Weights of a small transformer language model: MLP 3072 SwiGLU.
Each number is 500 + 50 x the weight over its row's rms, rounded and kept within 0 to 999. Layers, rows and columns count from 0. Numbers have three digits each. The size before them is the row's rms in percent of the matrix's.

# gate: layer 8 MLP gate, 3072x768, rms 0.0414, rows 2676-2706, columns 448-511
# up: layer 8 MLP up, 3072x768, rms 0.0399, rows 2676-2706, columns 448-511
# down: layer 8 MLP down (transposed), 3072x768, rms 0.0267, rows 2676-2706, columns 448-511
gate2676 101:517448502557423508475497351460588471478499467520434495610561478476477498478516525605595480471602501526409518525557590466443528560467566558502596507530580443515515521522476490615349572517498517
up2676 103:496457522552516411539411425499402448461484510495554486514578481493540536490517533479482423545545412576527566454456473458548495498467562536384517532506445504536473535501537586514428524512528495
down2676 103:503502468548603458580433509526476518596486531521568467423518536442525542505530503449444449444553481533515439521483460436586484416537469514526490504436519513504504428463511543510431529449535456
gate2677 097:545575450534482468553394476462554408498506498518551516514467594475540476527486457543500486462461424517452494541442504532511430574452551563525429522566456477455504628500458418506435498492592541
up2677 096:542426468535499532449584553541487511518415534447507487474531520418514532554520572473576486541464550429571630405506521545481492532518479493560373526484571372500498431445510521489549466537410527
down2677 096:432634483515480495423502487533428509476515515508569566560479431505462546463569450517519505502481508438523428530527506407563468477560514442508420507507509561412522537581537516538475478515550586
gate2678 098:507562482547501503403527459546511478492484523442543544531583484474503573439540525458533563483441478521476509540367457468497435510477509517516519474368485458398504499453446514510446506482463551
up2678 102:461474571457520581467474456553449469495478501524478410376560440485483437535552557441513558466456349472424457465530506517570548479567502470475467548579486491501424482492553542565563532465490476
down2678 102:433518585479552510527545469539521467471479499523435477546538473495546581507531540475479556565509520494492552506479510525494542407534536453533446443515579544485533548505576532507467502500501502
gate2679 099:412501436505415492455374448526555411609501516496599533610485531430501437450506568539459437509506470519446408501526540521482422377534551545466442473564514462523484487465494570499508610428534521
up2679 100:539494502515490472373470537460497421501497541416570487470401509449449441554601479516474409359461541475512463556459470490508539399431363404460368534477469500521489505431516473432465462478477485
down2679 097:565467443506499516478501496542493486472509476515449436435557452544501506526599471570512555473520452469471521447451539570471488580459442455493489461496556453494460416471543537525465474468409514
gate2680 097:500519425536422567552530501602542530564573426434499444512440536580431487503512480569601485511449468540495536575446453475442452484577499510458565439533585586543433452557501390494402627479503477
up2680 100:521535496445365516466486527534529535528474441444459463502544505485478496448523531534546521505396514507460539507447428566565506470468470457445555547533456481495520538517526459461467514453522519
down2680 102:522562529489418467620479482431453449438511438439488517597442483539511522595526454498461536428472447519509625474592545421546528479535581435430411572455471495514582541568509536453465407544445474
gate2681 110:354468464460473466467463520515619536590479524481458448470476556555420512493477428544544440392450548346479524575492525585428476451567456558500463602493451451489412527512512440505529534479472450
up2681 101:479510356465494488514565461529489505537557477467466498514461605501530526350435501589457518528448468489493466580583423591537483519564491533473496572477553473503490439426523506478516519443535468
down2681 098:479512525501445421543454519528480483413550496508485464518475496499499446470434508466506570477477521471503531520437488547531459513495489627443521425482538574457536453535437489485544573461432466
gate2682 097:434443496594535498595519464499525417485490479496498479548559496616549536524455596428399533451506489515466473484540517549526537508546507525426496582466501466470518394501404546532524554468529524
up2682 099:492517458449494505569549509560527483518581454508541578494496440520488544440516468535572561534533509486432518544493520500434547553565569488455584444490462486551424484447448488548566424525656510
down2682 096:449442466484527494563443561577562464520467573516556447522522595467509520452552494591514541475510501475459451534588433532406530523483578488566522552469479575483509382312461572509442561551530508
gate2683 105:448448444529546450555501407556441541456495587484570424461492483457496566457508392530451479456536580518487491538491583516443541554574525496493592506478444485484400453486405461514538474518434455
up2683 100:543487603509489461474497463517522561518586514488580476453490560414500510529453500556581382430582501502408562460497537581474475452489510487438501607463444461532584545540490482481442524539506514
down2683 100:459592579391528589550502507552467474525491656504482487558543508484491517544450437478474527617543616454484555479530573542467406541504404596529483513403480480508480556532454473524580517520409464
gate2684 101:445474429472529518431460518457589471563500507539543421567547517460551574461489549470596541501462509499539459483453541457422437438552460587532539534420520477498513477504438385504537577488488500
up2684 097:530507555437528427491458502511495416488460439503461431528525549539445384547456468469465529416533569507538431532465441557490447433470586528449529559471526501473511448381488545447551468536527533
down2684 098:510514528472539450444355493482534523437513536469549521571549526574467495498505554476544454399509579504365519488547446540461407449552474587468577442447504444518476538550526535531564528574550510
gate2685 098:477543508463503396517463560454481540601537520501558511518462551481520479513494510478500517508524446464482539569536439424459491554521472434435537523532578425521463428561433468439585529540415568
up2685 103:455335519514488483508469510497544466527494544441538441458547471505414464464489464485527431456461451437428425527468503441462522521453542574501545453586511422535509488529522449420420588528477600
down2685 102:485429469514477542474477511549550492542475507455481467419398457460403463521501491470548532472498478530450483518515478538502504517537525606382531508493482564538510534480544484502571549498506539
gate2686 097:533487452510493510442550537442447471447521471522561433500545420502409530500512424465480576536509465433522559511546460549548495493565447482606473583474473499488524512523554494431520531547464493
up2686 099:542518511473479470510425484494475455449479536533567467517586524506437466516519474518549524536425570448517534471507626511564625490485461585569503452441552514428479458491522482468495497527588583
down2686 099:573454524507499441440476438387593498525546572419551468557511465550490516493516452514473552508535499468367594437495460534501542443408528524441561566569494468454458479576574478506524544427531544
gate2687 100:477458425498491410490502479512582563560455672451624483468546505559540547506496505588580549487511390532434480427455513459448378529503473602514445468462522505565486501499569531479460501489528518
up2687 103:483498452538560576467501519613458590403459476520506451522533484427463503497493549432487526496474497484481507454551497471477550536557580508540556543468542535484434412470448558465506497517546441
down2687 104:413449409468528435447477514444521543466512414551490524501409378541474425437550512462479499521554429444505491451505525543483520462512669512601548521652479512547388437496458579493539461545440508
gate2688 100:616469507469480496456486501460516498579449485397563537615407552489560467528523511547489577447437606530565510455390487459498551403498468568486477515548555521499531480501439435553461531428593537
up2688 100:413457521497520568515541510473474523455512465490520541463493514583522546493548452500473533550435477514561615614470577476601478508449509487419556444547562506547407520480526496529514523507431627
down2688 100:434507506533571574487474528435453429520524472503521501470489512515508487475577491511590464583595508532471463587511455541469445606455567485517522463558485529449416495462612559497475442570391494
gate2689 099:449565478511427518534573541513444483464588596551557475469508497487536495459472507561548478504567551514576431436549453549559472472522516469452557560487548476587484403433570474430419524511544556
up2689 098:487539474376432459528521411439522494459465508517399560446559506519471497488521489433485454485496557507499478491470573454487468501564500555527427469415560462511481509543567523552489470523442472
down2689 100:401512448511490546510536377568465500601359460494459456484384499486547508523412488453479505483476548449498609599438510589425498517525400448562501531423416466505432384500445504530427537563487568
gate2690 100:517431545504578495573397479503568460550527479479456437512553569429542445461534521522507576487504482494430420514497432508470552472396534542548341528456560493492505479487562394467415484523448580
up2690 102:484474417535466414509530472531415559404476602538449499422630510576431434562570544455528479540512350532445464526547531558520464466500437500497582561439616520446465468577539546537583587517467508
down2690 103:454512396498454543554572467538567481489577493516476494569489464474547483524511514498473499491491428504513534509510530523442583501516495518539520527536566479553488456650583475592437518468492436
gate2691 094:501544520432615582479493482503559600538503584495552438631532484505575520506430462469486473457483482328514501455519479493447452515463459487530426406460542443464491527456518461462534495536505504
up2691 098:435482517426494461505519507434496522464564609531524536418587422479458352575472502505483439500463480520503458479498523498459511551489474477519487485554514624464476384469508486541418478458540466
down2691 098:498418427491487466485539472434467478533481498545554500437494468508501441439509418488502435519465426503530494548498547439560645552526456434481580464474576532456472519397489508539497506438565541
gate2692 102:429449484526483609406488513408619576466535511428547434544450530504498531445466473539535430482538517537574516485515487501461462588522463610540552506507602572528506579533442485537610624453488496
up2692 103:559518499494522506486539643426494533497461432493570530527446435491454476442520500485476401483476517554566513477543483535621495487548494565561475497392538543530442540499492503573606521572487517
down2692 101:443542526480503481508542460572388494521473496549482555467517456489463442507490503405403600573537477439469516504477487476546545383517505507470459519445437486588560428473518485429378472512475493
gate2693 100:436477561514528566469535508437507466482496447500453484554543511576506532434372479478534553539477504463449550509600538473500565584391509501493546470494497515555498517469569458503515483508631585
up2693 098:572544397481488559466570457435510483497501499547479601469502543470473505532541431527483465489480535433462506595458477490459486435438413582512485509398482458476615501568409488485600575480464579
down2693 101:520491514526512499497501596500503405546397514456483506530494633543496459534437530566488466475509452471497600520482505478575434461531500506463484509546582541469411558433445526511504503417479518
gate2694 100:503417511518617456526521398501479497537512549437498511536505481502525511620552453481410547542507549523443419459567512534457528520500473429521459476480461453552574515472505488530468487510520445
up2694 094:450525473488625429554511442516508558517475496396560494477580481515556381548513436490497487486442399521454458475548460491514506517500557454514438503603494475566476567476508499428483524416525482
down2694 098:486512413454470379490455477535463537479580523432483420552591483421551491450602552461545501539591496407513559499520494452512504521595524512454470472489473521552481439448497564448529522446458528
gate2695 102:538520506507458509516495459582504532509546629616582487578505535596601538450442534475559570478506540448407459532479518504534441508506535444475500563485562427474499494481519423594505522451424578
up2695 101:480511497447435551500421459446474517562550428536543498502545529493510470510511460414591515424608502438468569479420504545483436496528528473445539518548456454521501547508511524568498616527493464
down2695 100:539481491521510407454561526495511553478559523479542420501426423595491509438494544455494505547520495461519465435600453467535460460473494488500570504372473469564448483626610471557577426365534479
gate2696 098:490546582571581577377549590509592527517544476517518482484602521453519504508513462543481479552523456485508558521633478485487476475439509517491519581517444471540505488488577505508427514528470471
up2696 100:543435474432475470560455460461475463541567464637598504559485467553554492567514522538587514426465531546379483456479546498525498482527508535543511540498582533473473539477558488490568446481517457
down2696 101:582466465408464450518534454532540465491518544456549446535505551500567496526512536456445482540514515449456493445403489468539449394454535421549496572496496565519512384530496485488575469483408577
gate2697 100:539437515499497445487499450473569419448591512473420495522545541435525485517448455436531491449534505462523479583522571416462506498411505571395598542433493433517485502528565488490507460584496419
up2697 099:490451532545448537478551408505505494470508584470530513475484546494443506521448460532489484495533552622482582530565472550477421543487511491504489432541457606458518522442395527475513490425504457
down2697 099:466439462444422466458547468489492501510592461443446481544551622469502481556494394538459499517455519487531491552466518467492490457505563560454469473512529475498446472567532545456484364451437503
gate2698 110:476461454530483519476449505405549478546533537490538467470654536461447527455536477462493492506423442504513474541556500490490520557623483574495470507556585556467451480614456462511560593558509488
up2698 107:554451559563479566536491481522507541485547549556440534460528519561455497532471483431484434443536480490484451421512474431498542597500496461409467446527581499519497421570437546405519502380481482
down2698 105:542424518481552545568562530538549508504492562557475462476444586541530541533599401494504466486449520491485496463476485568566549522547657581409493391445557546436507451520493527348511501521502450
gate2699 099:461569470434482542416598553459521515504536560553573519519492537545574427435396461546524545505471550444349415554516554504552487580460497599552615501541483406396523383591429524545505552508524487
up2699 100:474534493505423489540551546537440503567491539523502492490527542499517629433595570428426454451441485418480531406559521537631477502402537536469530419634455570613480521450475527569520476446540524
down2699 100:505559513458430498476588480501549564559480492521510455453501491443478533460517551508396437436413487517524493450478514562553521557463507522504431459529506507478477497546503540510524483468505558
gate2700 101:558512589386566561419552528443504541498459532518428497454467515496559470544514507521546407562534509473518576536500463494590415458531421627505483573488482548524578464490513488467512494526530464
up2700 099:549503514589486457477598467507511547451473572502495518542450502502395509462496527415637485455524433551457550504473427504460579586446452495539468440457472482485526561500523526428471507499486536
down2700 099:498526418510513547470428442518530556453521554402505473445581531460547568475474488561488556515518436547531549466539522561544556525612418442545474488389480536482459588479528537434540477496500542
gate2701 099:461514518524417358544544534535542526516497495545663544516514536618557467405442493404477555548484556441477457559519475490487461450523567521520454565480495502484442574481539451491529549381578467
up2701 098:479469373464468539453430557491454461519445560483521442509497455500522407566502512561536475532470466492475517532491507525497509429566507536510522477528521460551488502476484505478488567489482502
down2701 100:518552472576505487484503423353514530428434565441516479421623489421460501617499494531500560582486509453485527450491536519468447497441460479502516487520544459530399502517563512550487481497378495
gate2702 095:559526557446448510489440496450520545502527587502487534507537528518540504488515560575456616508431568549480481531473403479474503510429492526484506518529577437472548473543480457495420496606414505
up2702 102:517475506550492471425546469552518544465485491442554488568470465443515654480451422451493515554518462543501367514482557400469578528575542474545476467491463456446418513558390510527510507625440499
down2702 100:525415528501536441505470525549438462478595488496413532541502436424434446522455582512488571425448503568524511479522488494529548478410516562485447516552610412443532349474509538512577518515485499
gate2703 100:501539506504561542458461467491483498541461496390401568500487489450442536415471527494554460545493539482465461512464577480428559522548520509531400512497519470572494465513576516581548493506480505
up2703 102:496462464553500440461530507534531474458535555416574489474545496405610552457486541481499461504493537603532491492429512485598445493490539453552435516406466533515437495549535470534423565530517497
down2703 104:517498351497457507455557533528534534479512507514491548512497585532538493508455488556396536543481584525503484551454516457523482551514468488572479475429515593499381566569511535526597541523460429
gate2704 095:516505557559421504517477479488488503474393559496553537486496572541515577555589440521444472590475623499498400495492493538471483384438500535473535477425529470553495530541510482472558506497559571
up2704 101:476437467462496424590531575414467446455499544603458581543504496426496509507470392561448427480502532420478515559481560514523488449498427593577503471555501571532551505552566500459494407463595517
down2704 100:550587474425487528564528518522456487556559489490491423516549489505471488440413574502523545428499442572496594426489467495502457634598567529560529563534510541420495498459474597547445426527496496
gate2705 098:500562492536537516516470509521416601435539459504497441552459539416497583534423436523430493515499554529511445483494483446503439461506501509516493473499502533429457616506392485460548447523610467
up2705 095:410603546526388499428453339495491505443525428521475467508521518447488466468539517545483585550631466502488492540556567596442445517495537495472462476577400486451469551522578482538508494551466450
down2705 094:566515483560559542456573555509375457501463569609548468401565519545534489498481521488344527521459459504455473446389593440492531591537534491465596455479499532496495482457503479460458520485525564
gate2706 099:484468523487448470498452504609621523535464529475592442480528590543499525553555513531540499469542540554515460451445412573523486511579508515435510486493539510652541505583507448462483445496530518
up2706 099:571492462610436469501510523406484513512437507453499508503573517509553390500437473491615547473486434489412527456542520495542419537496552420478472568499596496471491554519458523392452550524513519
down2706 099:472521584454478444466471397500568474443531500515495537498457435483474531441581457494510474499495535492525518508498517531528429556527508518498558543470385488573489601582397489483479444489443559